Weights of a small transformer language model: 2 heads of 64, tied embeddings.
Each number is 200 + 40 x the weight over its row's rms, rounded and kept within 0 to 999. Layers, rows and columns count from 0. The size before them is the row's rms in percent of the matrix's.

# layer 2 MLP up, 640x160, rms 0.118, rows 89-110, columns 0-159
101,162,238,259,209,201,213,228,131,223,253,186,206,139,236,136,193,276,243,212,212,264,182,86,177,186,219,244,215,139,193,251,166,184,202,169,217,214,152,194,205,183,233,180,152,87,219,215,186,152,212,246,162,210,166,275,195,194,217,246,161,246,189,153,150,239,260,206,201,202,216,213,226,236,220,127,172,198,105,190,189,168,143,163,256,160,154,211,166,269,208,180,297,185,164,209,192,235,235,218,213,199,150,174,180,171,186,143,207,188,239,225,250,173,179,230,179,214,250,178,238,295,234,224,242,179,239,200,202,182,146,192,249,249,177,263,222,235,82,210,185,175,160,202,242,264,196,229,162,180,174,140,203,250,193,285,220,223,158,250,217
101,193,132,201,203,267,167,126,186,265,234,267,202,244,161,219,190,176,206,170,174,209,181,180,216,259,210,170,196,114,217,194,210,254,255,261,198,137,123,232,250,220,193,218,158,145,198,167,188,134,173,213,214,157,228,170,212,217,201,233,244,202,257,255,195,190,250,174,225,229,147,224,170,196,209,215,193,202,140,190,181,198,144,185,230,176,265,63,119,189,199,211,194,250,105,259,242,197,298,176,262,234,246,257,200,215,188,204,206,151,146,166,158,266,156,260,183,217,179,190,220,247,201,227,197,254,210,272,228,173,190,147,161,169,217,248,176,240,218,219,192,201,161,228,184,141,182,267,149,278,192,201,176,162,257,207,156,138,243,198,178
106,280,203,208,174,205,196,232,181,199,151,271,246,256,247,200,97,198,110,217,245,149,211,201,233,133,225,159,178,154,252,180,232,219,179,205,172,252,229,180,141,200,231,211,148,197,219,199,146,306,203,207,239,163,211,133,201,218,192,197,241,203,170,238,141,268,188,198,187,204,163,209,221,243,180,258,141,231,190,177,211,231,219,106,189,192,194,220,169,251,203,212,161,205,197,169,212,196,235,182,171,167,214,169,260,244,217,230,168,220,182,204,179,206,209,225,207,165,207,149,191,221,201,161,111,253,140,256,173,143,222,180,241,107,180,284,204,252,181,226,136,139,179,100,235,219,193,190,155,228,110,263,239,279,282,212,179,183,174,238,225
097,252,203,220,196,235,194,133,239,244,148,256,163,138,221,196,213,251,227,189,192,156,84,141,154,160,209,182,223,182,230,210,179,164,251,229,243,242,197,209,187,196,268,260,197,232,162,208,138,229,237,288,181,202,206,220,299,186,146,189,229,185,188,194,171,288,161,200,204,206,151,230,173,176,228,164,148,235,206,177,232,166,236,152,193,96,200,178,192,248,224,223,195,320,158,168,233,245,208,231,169,137,150,213,176,228,235,202,209,186,243,223,199,167,152,231,199,225,188,121,197,179,209,267,182,233,164,153,186,209,166,250,157,206,218,191,156,218,126,220,248,156,230,200,224,133,249,143,156,219,193,251,185,228,158,110,197,171,138,275,229
095,202,228,177,160,243,211,134,281,154,236,202,213,224,243,224,191,196,177,195,194,193,228,156,146,148,214,231,215,133,282,260,201,189,154,263,226,229,211,143,165,176,196,251,243,181,179,208,134,217,122,170,169,160,205,212,285,253,232,207,214,296,168,158,206,233,179,178,276,193,101,186,177,217,214,257,192,213,187,244,203,230,211,196,272,230,210,134,144,257,188,226,189,214,191,203,226,138,179,197,227,165,262,79,199,158,189,273,168,190,221,176,198,273,189,208,218,170,211,205,159,189,180,158,187,163,185,206,155,190,221,288,143,164,270,160,179,149,203,214,190,194,285,231,288,204,156,260,178,160,260,214,187,177,230,186,190,181,169,119,191
107,214,173,194,205,159,202,188,167,154,193,210,143,182,222,222,143,204,182,249,232,141,188,207,239,241,227,201,262,185,151,213,279,152,293,226,148,237,148,185,156,148,225,204,116,180,158,217,175,248,201,280,131,206,103,215,297,183,126,194,193,183,254,215,198,210,260,161,201,163,259,259,168,162,215,191,203,162,178,190,200,242,234,233,167,244,163,183,163,252,190,212,164,228,226,195,241,155,257,166,219,185,155,168,229,168,260,195,234,177,242,215,235,183,88,253,278,190,195,155,289,173,123,214,201,212,222,170,185,152,126,218,182,250,233,181,223,172,179,170,237,212,250,173,182,207,179,146,211,241,228,275,185,160,237,162,185,219,168,283,222
120,185,202,229,187,123,174,242,224,165,123,235,200,199,251,216,177,216,270,221,201,183,264,249,177,207,206,215,258,183,228,269,207,191,228,241,202,195,146,187,207,184,217,187,234,224,193,156,243,193,197,245,230,202,179,275,199,188,61,158,181,266,200,200,180,294,233,204,232,149,209,220,175,189,205,158,142,250,284,153,205,155,171,194,199,193,222,233,117,203,219,146,254,265,223,225,152,148,169,239,135,154,218,211,243,267,141,158,225,199,226,182,231,226,205,142,165,156,150,164,218,117,171,181,180,155,149,170,207,228,202,190,162,149,246,236,156,228,179,244,151,186,266,203,173,212,210,267,150,227,200,172,270,272,233,202,234,88,220,201,193
107,168,124,241,164,281,191,198,212,164,277,178,245,229,201,193,137,255,150,192,239,148,185,260,246,204,224,106,141,190,285,159,209,113,257,183,192,249,185,177,151,156,210,173,182,126,184,232,162,168,171,218,211,189,253,156,215,246,220,180,198,166,149,250,167,206,228,152,182,238,248,245,204,181,152,121,256,264,280,217,226,253,242,233,241,267,174,223,234,224,253,207,276,223,215,103,258,182,194,210,186,169,184,178,160,250,175,148,215,216,163,165,193,203,188,163,259,257,213,175,182,184,163,236,253,181,250,211,224,226,242,93,218,237,209,192,178,226,215,253,165,180,271,182,229,166,199,208,179,237,241,208,121,185,195,199,198,200,208,168,200
105,227,233,186,190,241,167,240,177,185,221,249,217,223,174,217,149,124,226,142,246,119,187,176,248,227,153,183,163,171,213,201,185,234,226,168,242,217,228,243,142,231,245,223,198,132,179,149,201,124,231,188,151,242,131,222,126,212,160,178,178,158,203,215,139,228,207,163,205,172,260,181,229,203,269,252,207,191,233,166,160,209,151,155,194,169,175,272,108,210,211,161,177,224,215,247,267,172,245,178,236,157,223,243,219,274,164,220,139,207,209,195,232,303,169,211,202,180,192,120,204,258,192,135,245,166,199,205,151,168,228,236,193,181,111,187,205,159,171,199,135,194,180,236,221,223,216,279,216,222,309,154,215,217,274,110,171,225,177,231,175
086,211,200,187,218,167,179,190,191,197,161,268,155,290,223,203,193,144,262,182,184,181,208,171,233,258,150,276,183,196,177,221,177,155,202,238,180,218,141,258,248,215,217,228,226,148,212,233,122,200,213,157,166,256,206,288,188,255,218,127,203,195,186,125,216,169,202,199,221,180,178,192,168,204,160,217,170,220,204,259,191,212,233,219,190,242,141,174,133,203,202,245,275,158,230,245,215,259,223,259,225,99,239,123,275,195,199,302,213,98,200,217,244,196,183,249,241,244,215,191,247,233,254,172,261,130,237,186,226,155,239,215,243,118,178,217,169,228,218,196,145,203,129,214,145,185,161,232,150,191,185,140,210,210,226,120,227,184,167,189,175
099,176,148,197,233,251,293,175,173,139,229,90,222,236,220,229,233,214,248,211,210,197,201,164,140,184,241,252,229,136,169,183,230,160,179,233,216,262,222,240,174,247,170,279,198,192,240,142,187,225,146,195,141,305,192,292,129,203,214,206,165,134,166,183,166,193,264,160,186,218,225,245,162,180,196,186,191,150,259,105,221,260,162,200,208,185,151,169,210,192,176,244,224,164,216,265,247,167,182,267,183,123,187,193,206,247,226,278,170,214,251,213,209,210,251,232,166,205,193,227,239,168,145,166,211,258,154,172,160,179,165,183,208,211,187,250,187,216,206,204,140,200,251,178,160,191,235,203,263,283,232,231,236,213,152,246,141,168,182,246,240
096,227,219,168,158,150,149,216,238,144,170,221,245,176,210,245,170,192,248,203,234,172,152,259,224,200,170,227,273,187,205,223,195,172,228,165,195,222,182,182,172,188,173,204,219,214,232,165,196,194,178,181,162,177,139,233,233,192,209,246,231,170,144,201,225,163,211,230,155,188,185,240,130,187,177,200,233,196,259,197,195,192,146,187,201,231,216,166,243,226,189,307,156,216,317,109,247,227,178,239,205,97,197,174,225,216,180,241,306,205,184,234,150,151,188,175,260,270,183,197,181,190,280,261,219,222,166,170,134,191,198,316,217,202,227,118,242,174,190,133,134,167,186,219,180,171,182,255,175,123,129,193,265,198,190,173,133,199,174,267,157
100,214,229,160,95,212,224,253,132,202,150,221,250,171,249,228,152,169,196,187,181,125,252,175,160,176,105,190,283,168,218,240,201,290,245,213,202,215,299,199,199,229,188,198,270,239,218,251,209,171,249,191,136,164,173,177,154,198,256,208,210,197,176,208,154,133,141,203,209,252,231,210,261,228,261,122,241,185,221,198,188,205,168,244,219,247,203,216,273,174,240,208,200,163,159,219,181,228,151,231,227,172,184,244,226,160,191,158,221,169,253,250,148,184,283,193,278,144,191,104,212,212,231,192,197,210,185,231,225,251,180,175,207,175,203,225,245,116,271,269,136,214,192,176,159,217,187,223,190,227,162,185,185,203,187,194,235,213,202,125,135
091,254,145,158,254,249,184,250,270,182,217,226,171,185,221,146,219,174,215,178,239,250,235,183,213,149,167,109,218,144,231,203,223,216,151,225,183,158,141,194,192,200,179,241,208,163,154,114,259,220,174,235,114,172,215,154,171,195,193,287,185,231,204,212,228,226,210,145,183,266,280,191,170,186,251,245,119,182,175,268,116,190,334,165,245,257,186,200,221,210,196,249,230,228,229,241,243,169,181,227,232,208,143,185,294,211,233,255,211,160,164,180,172,180,181,214,174,208,247,216,305,207,154,143,171,214,228,144,161,204,177,203,208,230,202,177,195,252,160,196,223,137,202,195,173,192,205,258,177,203,188,230,236,254,236,198,172,158,276,190,163
088,236,217,191,195,210,181,188,159,183,199,185,261,238,247,178,182,183,116,226,181,135,224,282,158,225,219,136,171,191,255,243,238,165,194,184,139,248,288,123,207,186,218,195,232,204,177,227,192,162,171,184,159,219,225,229,162,99,220,137,210,160,206,175,118,255,352,134,238,195,179,253,256,164,197,191,267,183,225,197,193,225,224,187,259,207,192,212,236,190,120,212,185,205,162,199,138,228,250,240,210,254,174,224,219,284,221,173,139,201,201,229,121,283,212,207,161,207,152,216,142,191,207,216,185,191,237,207,168,189,131,186,258,159,235,178,215,159,211,173,165,206,200,189,156,172,183,162,215,239,261,205,177,221,204,222,195,302,266,159,212
105,197,229,144,238,204,138,239,193,211,225,235,171,286,209,105,241,202,153,201,164,187,199,202,174,225,179,188,227,127,282,131,206,282,221,201,204,245,136,233,169,220,246,139,273,208,170,237,147,208,233,240,219,225,142,276,194,160,237,212,242,247,263,150,184,254,199,179,150,253,222,246,171,234,198,272,188,112,217,251,219,185,167,168,150,143,200,224,113,224,207,127,161,159,195,210,204,245,165,252,205,223,210,193,201,160,238,229,187,238,131,229,246,208,259,192,145,194,194,154,260,174,196,160,105,210,145,218,189,212,218,148,101,186,221,167,152,171,172,201,252,182,164,173,226,248,194,252,199,263,236,196,243,224,211,207,218,205,197,149,196
100,100,130,268,166,172,211,203,246,239,219,186,228,191,194,186,239,203,181,269,223,191,230,226,193,181,180,131,246,219,248,204,196,179,217,224,127,146,238,185,263,168,221,194,207,214,144,151,204,200,212,281,219,221,215,230,204,184,272,192,199,138,227,147,134,197,192,258,171,164,93,231,215,159,225,276,242,267,254,217,119,274,184,235,244,236,184,115,150,149,257,207,201,160,188,168,239,154,206,191,193,212,233,227,218,276,190,188,240,190,283,183,232,227,245,160,183,214,169,224,223,203,243,205,181,133,217,162,181,134,155,185,222,224,241,166,168,187,161,261,190,223,267,155,189,190,172,284,202,176,153,158,178,175,189,236,279,181,217,143,142
089,218,194,210,186,222,141,239,147,209,180,273,155,208,168,253,196,172,169,201,155,213,210,221,246,183,181,212,210,196,120,170,223,176,162,160,171,194,223,231,162,252,233,215,235,175,148,293,158,249,228,196,176,275,186,221,188,193,218,167,238,199,257,147,168,219,308,114,197,206,121,245,141,235,201,242,229,245,177,178,197,276,230,172,245,254,254,194,188,266,199,179,309,141,160,186,161,178,271,209,169,154,234,190,185,211,250,179,182,191,234,185,182,171,271,229,170,148,145,143,232,220,120,251,172,123,212,189,208,142,172,243,156,199,193,229,190,109,256,188,221,188,192,194,197,205,238,281,180,227,225,173,217,235,162,246,175,175,107,188,207
103,275,231,250,145,132,199,168,213,157,188,238,186,115,251,206,195,157,198,228,185,177,176,210,208,158,219,165,260,183,284,205,209,133,267,184,235,188,169,236,223,130,263,263,220,142,256,199,153,187,189,230,124,165,224,243,210,274,246,177,197,245,203,216,218,172,160,148,191,237,158,227,129,230,193,213,142,175,176,283,230,187,202,212,189,259,152,157,106,277,245,229,224,269,137,125,160,173,228,194,273,197,231,155,180,266,274,255,230,212,131,229,165,209,172,180,130,178,231,179,232,208,224,249,178,210,203,203,203,200,208,224,190,152,218,236,227,213,167,138,182,185,219,223,194,206,213,166,158,227,209,215,148,182,256,237,239,193,221,198,101
103,208,214,267,236,171,187,248,160,166,238,216,275,168,216,163,181,222,188,210,187,178,219,240,153,188,260,194,242,151,209,196,195,235,191,240,262,178,177,226,215,264,210,157,206,229,281,229,147,187,203,237,172,178,218,177,191,215,223,205,211,157,169,237,128,242,261,101,255,246,143,195,215,169,204,146,237,258,128,173,185,174,105,209,143,187,282,235,78,222,247,181,165,185,200,174,231,166,193,210,159,175,288,184,210,176,141,216,164,215,207,214,190,207,259,242,181,259,168,199,234,264,172,171,175,166,127,216,176,208,162,250,221,303,203,217,192,149,122,200,253,211,169,270,290,242,188,232,185,185,177,165,182,233,166,213,142,148,190,207,165
092,135,211,144,188,200,192,189,138,172,221,164,230,220,237,156,223,260,248,220,300,172,227,164,194,240,238,112,192,161,233,146,184,138,277,266,161,254,151,168,190,150,179,177,139,159,198,262,181,268,208,199,201,239,199,180,210,199,169,174,183,171,163,206,223,235,166,162,182,300,195,172,164,194,164,236,213,285,169,188,228,246,261,212,256,234,122,242,120,220,140,220,224,241,163,164,161,189,254,245,234,219,200,119,196,244,146,226,160,178,232,209,163,193,203,225,153,190,194,187,226,285,210,208,177,219,155,215,200,173,177,211,173,278,166,252,172,262,229,220,183,212,232,143,242,97,222,217,153,152,205,245,169,222,185,178,165,263,253,173,200
082,161,272,226,179,168,231,159,256,220,234,219,288,164,282,173,195,140,193,146,219,234,180,217,226,226,216,202,166,193,252,210,193,226,197,182,277,217,244,171,239,171,304,211,164,121,206,178,166,110,155,266,182,201,172,258,235,171,180,189,186,224,197,176,136,230,132,235,230,207,206,191,158,162,238,169,184,182,176,169,171,188,183,192,134,179,128,199,131,221,251,204,153,250,156,203,293,189,220,246,167,158,144,256,180,155,192,194,163,184,180,120,202,199,217,249,243,243,149,145,226,173,226,123,185,184,171,177,221,202,157,141,282,254,195,220,178,162,184,224,204,194,109,280,218,223,164,278,174,231,212,160,142,212,178,205,234,203,141,220,184
# layer 2 MLP down (transposed), 640x160, rms 0.0794, rows 89-110, columns 0-159
100,217,232,186,210,116,267,146,192,223,186,169,211,200,104,155,243,171,256,251,211,178,234,169,167,236,224,193,222,225,241,259,251,201,191,178,230,193,230,160,211,181,159,176,163,184,173,193,190,278,133,249,216,142,231,243,190,251,221,252,211,179,239,256,276,159,160,190,141,242,205,156,237,181,181,141,183,156,120,195,220,256,173,231,195,175,178,125,222,187,111,159,251,264,220,204,204,233,153,236,240,148,161,169,208,212,205,159,167,225,190,234,224,191,166,233,227,156,202,206,160,202,139,231,213,219,229,107,258,205,230,190,267,207,192,240,245,170,174,180,219,144,234,266,138,108,202,213,257,125,155,130,175,188,246,129,248,256,224,204,219
101,199,154,245,149,204,150,272,322,294,164,199,198,118,156,183,202,131,269,181,176,214,204,209,282,253,163,230,247,205,120,158,205,289,188,210,179,160,166,209,216,165,201,243,230,204,271,209,216,208,268,225,228,188,123,219,217,200,258,250,236,256,220,206,135,234,192,163,161,168,238,55,220,213,164,304,263,220,236,198,190,210,178,216,195,203,238,213,232,202,158,168,147,227,171,196,169,202,167,179,233,131,171,200,225,252,207,172,203,239,206,149,230,185,242,193,233,232,202,153,220,237,157,228,176,189,114,165,169,141,202,164,205,194,257,247,203,203,194,179,164,184,151,226,141,231,203,204,205,204,186,234,220,197,210,191,179,260,232,255,195
082,203,262,253,139,158,232,241,122,250,201,200,158,201,229,224,152,172,200,182,210,232,215,125,151,207,212,154,198,196,201,229,233,191,187,169,235,231,176,214,149,94,266,263,154,132,224,162,214,267,203,156,186,199,212,235,123,214,223,226,159,179,228,268,245,192,167,193,149,148,204,112,201,147,236,248,204,185,176,109,224,200,211,226,179,187,139,210,249,238,213,303,217,200,213,188,193,214,224,180,265,218,232,170,189,244,223,215,261,261,140,185,208,229,192,197,155,149,118,176,196,264,152,179,187,193,174,246,192,147,155,161,286,192,194,219,139,193,287,159,203,180,192,209,180,153,218,213,162,246,180,135,163,216,234,229,198,218,100,183,141
113,226,242,211,209,220,205,187,182,153,158,253,208,241,186,147,173,184,226,139,170,168,257,230,172,176,217,163,262,207,239,267,217,128,162,127,254,164,123,158,130,137,236,160,131,204,215,174,246,225,209,152,184,193,175,153,225,216,184,159,198,244,210,184,179,240,238,200,185,193,188,214,222,126,182,201,80,232,230,201,200,199,170,208,175,134,154,211,235,215,178,206,156,179,268,217,198,246,223,160,148,197,201,204,257,194,261,234,207,233,178,208,254,127,211,180,282,190,110,116,189,205,200,188,175,149,208,204,180,158,223,226,223,204,180,245,143,235,241,135,210,149,188,260,153,294,121,127,280,231,220,221,192,229,183,247,138,260,223,209,173
087,118,244,121,237,219,220,285,229,172,176,247,166,261,176,171,258,163,179,192,144,297,272,221,145,205,204,239,180,190,180,253,220,136,91,231,186,213,226,201,284,100,190,281,229,283,215,270,231,188,183,197,164,230,240,138,195,256,145,257,222,174,150,287,166,207,210,157,162,240,145,154,177,208,234,203,182,153,228,147,230,217,209,177,154,224,158,176,216,169,240,211,208,210,269,152,238,195,212,184,188,151,171,155,159,233,183,172,175,235,202,126,196,173,175,210,216,180,212,221,169,232,202,148,163,213,194,171,244,180,245,173,202,206,148,204,219,186,264,238,194,233,229,200,186,234,158,193,224,157,151,244,293,226,169,188,196,197,176,258,205
097,230,167,220,183,123,218,157,199,151,216,220,160,232,234,202,166,153,142,244,189,204,231,201,148,170,212,206,263,137,176,236,199,257,232,169,193,265,193,146,228,210,267,260,156,269,142,249,163,179,216,198,187,265,170,146,276,141,164,170,147,195,270,205,193,232,250,226,181,136,249,214,200,180,114,223,197,153,192,216,140,174,139,269,184,134,227,243,196,249,198,180,186,183,257,155,263,224,236,258,243,193,191,160,159,191,156,192,233,245,248,208,167,177,174,267,205,196,157,168,214,108,141,225,253,161,176,216,183,165,222,189,160,194,182,303,203,250,178,158,229,217,129,219,135,184,220,225,147,244,185,151,189,160,171,185,133,206,194,272,205
126,185,156,156,246,205,157,239,205,196,234,240,142,136,164,173,195,198,199,229,241,182,182,180,133,152,232,216,247,161,171,235,179,246,139,124,190,155,209,207,218,186,165,257,164,170,190,159,300,127,107,183,258,296,249,192,208,203,124,268,123,204,176,219,153,214,212,124,223,223,167,177,180,113,188,226,183,190,197,146,217,134,171,175,156,171,234,138,209,194,230,231,184,236,167,195,293,175,188,262,185,222,256,243,228,165,227,217,239,171,244,204,169,183,271,221,294,171,209,199,226,218,188,147,197,205,236,281,177,266,218,178,237,255,220,174,117,120,195,223,223,180,171,147,203,181,211,203,219,161,168,181,205,218,228,161,194,184,228,260,211
107,96,209,208,258,189,221,304,255,166,220,215,144,122,154,198,172,221,191,242,159,219,291,219,161,242,154,181,178,148,252,239,209,271,199,185,181,138,165,169,197,254,106,212,195,179,201,190,153,255,218,183,175,194,268,241,200,162,158,169,201,192,213,208,237,207,213,207,192,225,230,191,208,155,174,179,131,190,184,165,130,200,222,179,193,160,210,195,197,255,195,236,224,170,224,250,207,209,131,187,204,294,207,173,181,181,222,177,204,215,171,165,208,136,183,224,260,276,146,164,281,271,145,207,170,195,183,170,259,240,238,184,223,203,186,196,239,148,256,191,254,159,156,279,259,235,152,142,229,134,235,201,167,121,148,158,159,193,260,173,215
097,212,184,162,157,187,196,196,132,242,249,119,185,258,204,207,176,227,219,153,174,146,215,269,140,257,196,258,210,197,104,154,257,165,115,201,224,181,224,177,159,182,186,269,214,219,268,195,180,288,225,167,191,176,183,248,155,207,209,212,221,156,197,193,204,182,223,180,222,182,161,198,233,229,239,160,225,221,209,158,165,181,158,176,224,219,203,223,324,164,264,215,205,249,213,185,172,180,200,163,198,205,204,194,162,198,193,223,183,220,208,240,181,250,185,176,235,207,328,269,120,212,212,238,159,250,197,158,234,88,167,190,229,169,125,234,212,179,235,253,187,158,163,158,225,282,223,165,211,142,218,157,165,287,209,226,130,169,144,211,224
097,241,275,235,204,159,273,186,195,206,160,198,173,237,249,147,171,88,204,252,129,167,124,218,204,224,139,219,171,192,204,205,257,197,179,204,196,178,191,176,200,162,265,194,194,189,246,244,216,226,220,235,180,202,266,201,128,188,198,142,212,184,242,213,156,253,193,207,273,164,177,187,228,223,232,257,177,229,229,235,206,204,190,248,164,148,181,198,219,220,167,205,223,183,175,244,266,211,242,119,194,176,172,200,168,127,184,194,155,231,229,259,235,232,197,238,218,177,192,245,238,226,219,229,271,204,262,231,131,235,313,194,273,164,162,221,191,275,199,114,265,229,250,152,250,140,204,200,264,168,201,185,277,224,137,204,180,277,203,161,253
098,189,212,233,326,247,172,183,255,109,249,161,224,265,183,270,200,169,138,247,208,209,175,210,200,194,228,193,171,258,258,185,169,234,218,217,202,163,226,256,221,194,165,228,216,210,229,187,224,181,184,213,218,176,219,277,236,121,137,102,244,134,229,187,243,143,258,176,176,212,197,206,180,232,227,206,204,176,200,145,211,142,120,194,232,187,177,272,132,209,185,194,208,158,244,209,194,137,207,165,272,195,181,151,250,188,158,240,187,178,238,224,220,224,170,145,165,142,112,287,217,161,224,139,192,192,189,149,169,133,213,194,168,163,194,171,162,235,202,197,211,172,261,184,234,185,146,188,268,248,187,245,195,180,176,220,132,118,159,185,144
088,236,169,189,200,184,194,191,256,207,161,271,194,175,148,200,180,216,127,155,184,177,249,201,210,282,83,196,204,197,163,216,230,167,185,161,230,214,112,187,192,206,243,289,242,218,190,187,238,260,210,142,280,273,169,223,251,258,237,175,173,199,225,200,143,157,211,194,211,210,250,174,194,222,213,220,175,245,153,248,201,119,145,213,179,223,168,220,135,168,211,185,247,166,198,157,193,170,320,166,180,102,155,139,228,181,241,192,206,232,212,261,231,166,209,179,190,244,158,219,185,280,177,181,188,237,189,231,154,215,239,281,141,185,229,205,232,231,194,196,169,208,187,206,193,213,86,201,169,248,222,249,247,253,182,138,210,119,184,212,210
085,248,178,223,166,218,185,165,196,186,170,237,241,259,238,195,229,251,218,193,208,176,191,153,193,168,237,184,254,189,188,219,187,164,271,214,224,263,218,229,186,126,147,159,243,255,196,209,187,180,226,193,124,207,259,138,165,224,226,178,149,124,118,245,208,289,198,233,211,160,162,186,244,171,162,166,110,187,174,200,215,253,205,283,283,195,200,245,187,233,187,227,158,179,199,182,164,220,242,197,210,229,219,201,205,174,132,188,245,132,182,204,295,199,165,91,269,169,161,173,260,236,233,233,207,189,166,168,232,215,249,198,124,119,231,259,192,214,220,164,176,159,230,284,204,197,237,171,214,271,229,170,165,241,208,172,225,151,134,181,128
091,220,200,134,173,240,174,126,221,169,216,195,184,147,201,251,212,210,227,167,140,233,228,159,235,205,150,209,258,257,252,173,212,237,153,263,117,218,197,199,241,183,176,187,170,183,216,181,207,152,203,123,232,209,232,221,192,184,211,189,232,141,171,212,208,214,143,269,206,159,172,135,213,245,139,238,299,208,277,175,204,212,181,191,246,181,176,266,188,178,226,197,153,231,278,202,159,227,133,168,179,219,213,192,218,235,210,171,146,206,227,180,185,206,239,151,211,143,129,245,154,246,226,175,156,192,232,177,298,218,218,193,208,224,89,210,154,113,191,233,264,294,162,182,287,246,181,187,224,193,216,193,133,256,118,170,239,179,188,181,162
078,258,174,212,137,216,200,300,125,222,248,232,207,182,200,207,202,227,236,106,210,162,171,163,148,283,192,195,222,139,186,210,185,232,119,271,174,226,183,168,241,188,127,224,167,205,296,152,190,134,154,285,116,226,149,212,272,172,219,120,131,234,162,210,232,283,211,202,209,198,262,212,201,198,212,165,193,183,181,208,240,282,205,257,168,210,225,208,237,183,181,253,200,245,202,151,228,262,191,173,176,161,199,175,176,299,205,183,200,221,204,236,160,212,192,209,236,218,234,190,225,185,266,200,204,182,210,226,219,195,198,162,204,233,241,229,262,216,195,217,239,136,207,195,249,241,222,162,197,264,253,214,219,209,109,152,153,150,163,231,142
123,164,160,175,183,177,226,176,205,209,200,227,235,200,207,225,180,214,184,221,200,161,175,207,231,204,175,193,202,142,273,187,231,255,246,262,133,151,213,228,223,229,220,234,289,191,263,228,136,192,205,140,200,254,161,208,208,171,184,217,194,223,271,201,182,311,98,215,139,168,236,181,169,227,199,212,229,242,253,218,161,165,268,182,210,250,234,186,131,191,271,144,153,215,224,189,223,121,244,206,153,190,211,216,191,251,208,155,128,274,124,247,239,145,148,176,142,204,188,128,186,105,211,217,241,280,151,148,193,284,233,182,164,173,199,213,219,215,206,226,198,312,196,198,200,175,224,167,161,207,253,202,215,201,154,189,228,149,131,195,206
090,110,195,244,154,246,203,235,135,288,190,249,161,186,235,174,168,179,283,210,180,205,234,219,175,148,175,158,197,199,199,203,255,216,223,240,185,229,160,183,249,255,226,245,201,217,163,179,105,241,110,147,206,251,225,193,200,179,191,246,210,185,151,151,141,210,155,210,148,203,124,245,258,177,181,211,212,230,257,190,141,278,223,150,251,247,236,187,159,178,168,200,193,264,172,264,238,152,166,225,160,290,270,248,209,251,205,153,216,170,181,139,251,208,191,143,164,209,194,205,205,228,158,116,215,198,248,224,170,110,226,174,245,224,195,253,204,180,148,189,243,241,154,144,223,203,161,277,217,211,176,164,231,231,145,208,150,199,204,207,224
108,175,103,229,169,208,197,186,80,156,147,223,265,193,243,218,151,189,157,196,137,174,237,186,151,187,201,202,185,113,219,219,235,211,225,242,228,302,234,205,163,164,170,175,200,162,216,187,230,212,246,111,175,248,148,186,276,257,185,203,240,245,121,269,184,192,295,115,227,215,213,230,190,135,266,221,98,181,190,205,236,208,164,212,153,232,185,235,208,188,199,185,125,199,229,271,107,205,207,195,244,220,197,210,207,227,162,179,213,124,246,215,153,177,187,204,186,193,246,187,200,251,202,210,223,245,189,178,219,265,188,185,202,225,172,221,164,207,234,200,261,253,187,260,220,225,193,178,147,238,222,173,156,176,211,131,125,175,230,208,198
097,200,274,158,230,194,198,186,203,154,169,252,190,222,221,177,245,139,219,187,244,212,159,210,173,217,182,186,174,176,111,173,190,153,172,280,267,195,211,253,167,171,177,243,179,246,241,147,274,178,259,214,136,115,206,174,203,227,265,224,181,192,214,247,138,158,216,146,243,178,157,189,193,177,209,190,202,148,210,260,167,213,165,229,183,255,175,163,231,221,202,181,196,210,150,267,132,169,185,198,169,214,196,282,202,232,233,217,197,231,295,169,185,189,155,140,103,202,218,164,253,208,285,197,154,190,206,167,131,232,270,220,230,184,234,160,214,206,200,174,188,271,207,218,174,282,133,161,150,136,130,244,234,267,242,227,160,253,137,198,221
097,167,244,185,218,251,198,200,172,185,168,156,173,226,152,213,223,215,223,182,164,202,207,88,292,221,216,168,277,236,231,179,217,190,149,133,237,208,166,225,161,207,195,196,203,302,246,205,162,264,197,198,218,154,209,180,215,213,229,184,172,211,204,196,210,208,193,225,183,189,174,227,223,169,163,148,188,237,129,154,100,202,221,160,236,158,233,262,206,221,175,231,120,185,199,193,184,155,202,235,177,204,134,190,181,229,71,218,204,222,195,207,173,179,222,158,173,174,245,292,198,302,137,289,185,203,192,171,105,193,201,188,157,169,194,153,210,167,220,155,209,174,188,250,129,213,208,146,148,259,235,130,254,193,191,221,293,248,175,232,146
082,146,203,184,152,208,218,244,233,237,228,159,155,213,147,148,186,159,248,176,204,221,253,124,127,242,248,207,198,146,188,193,141,212,223,129,170,162,191,207,142,191,164,235,257,218,148,229,220,219,240,232,201,174,226,171,237,185,171,171,124,212,210,236,222,206,274,190,221,230,288,131,240,188,254,216,211,211,235,217,202,155,218,206,214,221,253,184,167,211,247,264,237,175,139,269,174,171,242,256,174,237,251,180,165,238,233,233,165,253,212,270,126,238,250,175,253,229,143,177,121,192,147,167,288,205,190,182,193,260,198,191,198,160,175,197,171,195,242,174,132,213,221,174,189,104,226,199,178,190,204,168,163,193,204,174,146,221,129,82,127
075,182,194,227,241,195,190,248,163,242,214,163,169,178,156,196,201,269,292,203,188,127,170,165,204,187,177,143,264,298,127,222,263,218,157,196,160,189,158,187,183,122,155,195,179,275,286,223,214,287,243,132,183,168,186,152,187,223,219,231,224,217,200,176,256,204,230,209,162,156,188,224,208,203,150,253,171,200,252,196,195,181,201,224,201,221,197,223,293,203,170,222,179,121,173,156,155,207,224,137,259,180,197,195,204,185,208,240,195,180,133,164,161,204,197,201,199,168,210,305,152,208,143,248,215,213,198,172,192,204,242,197,132,167,199,231,189,242,136,213,137,134,271,202,179,126,210,162,194,132,153,229,279,234,238,198,195,191,290,152,245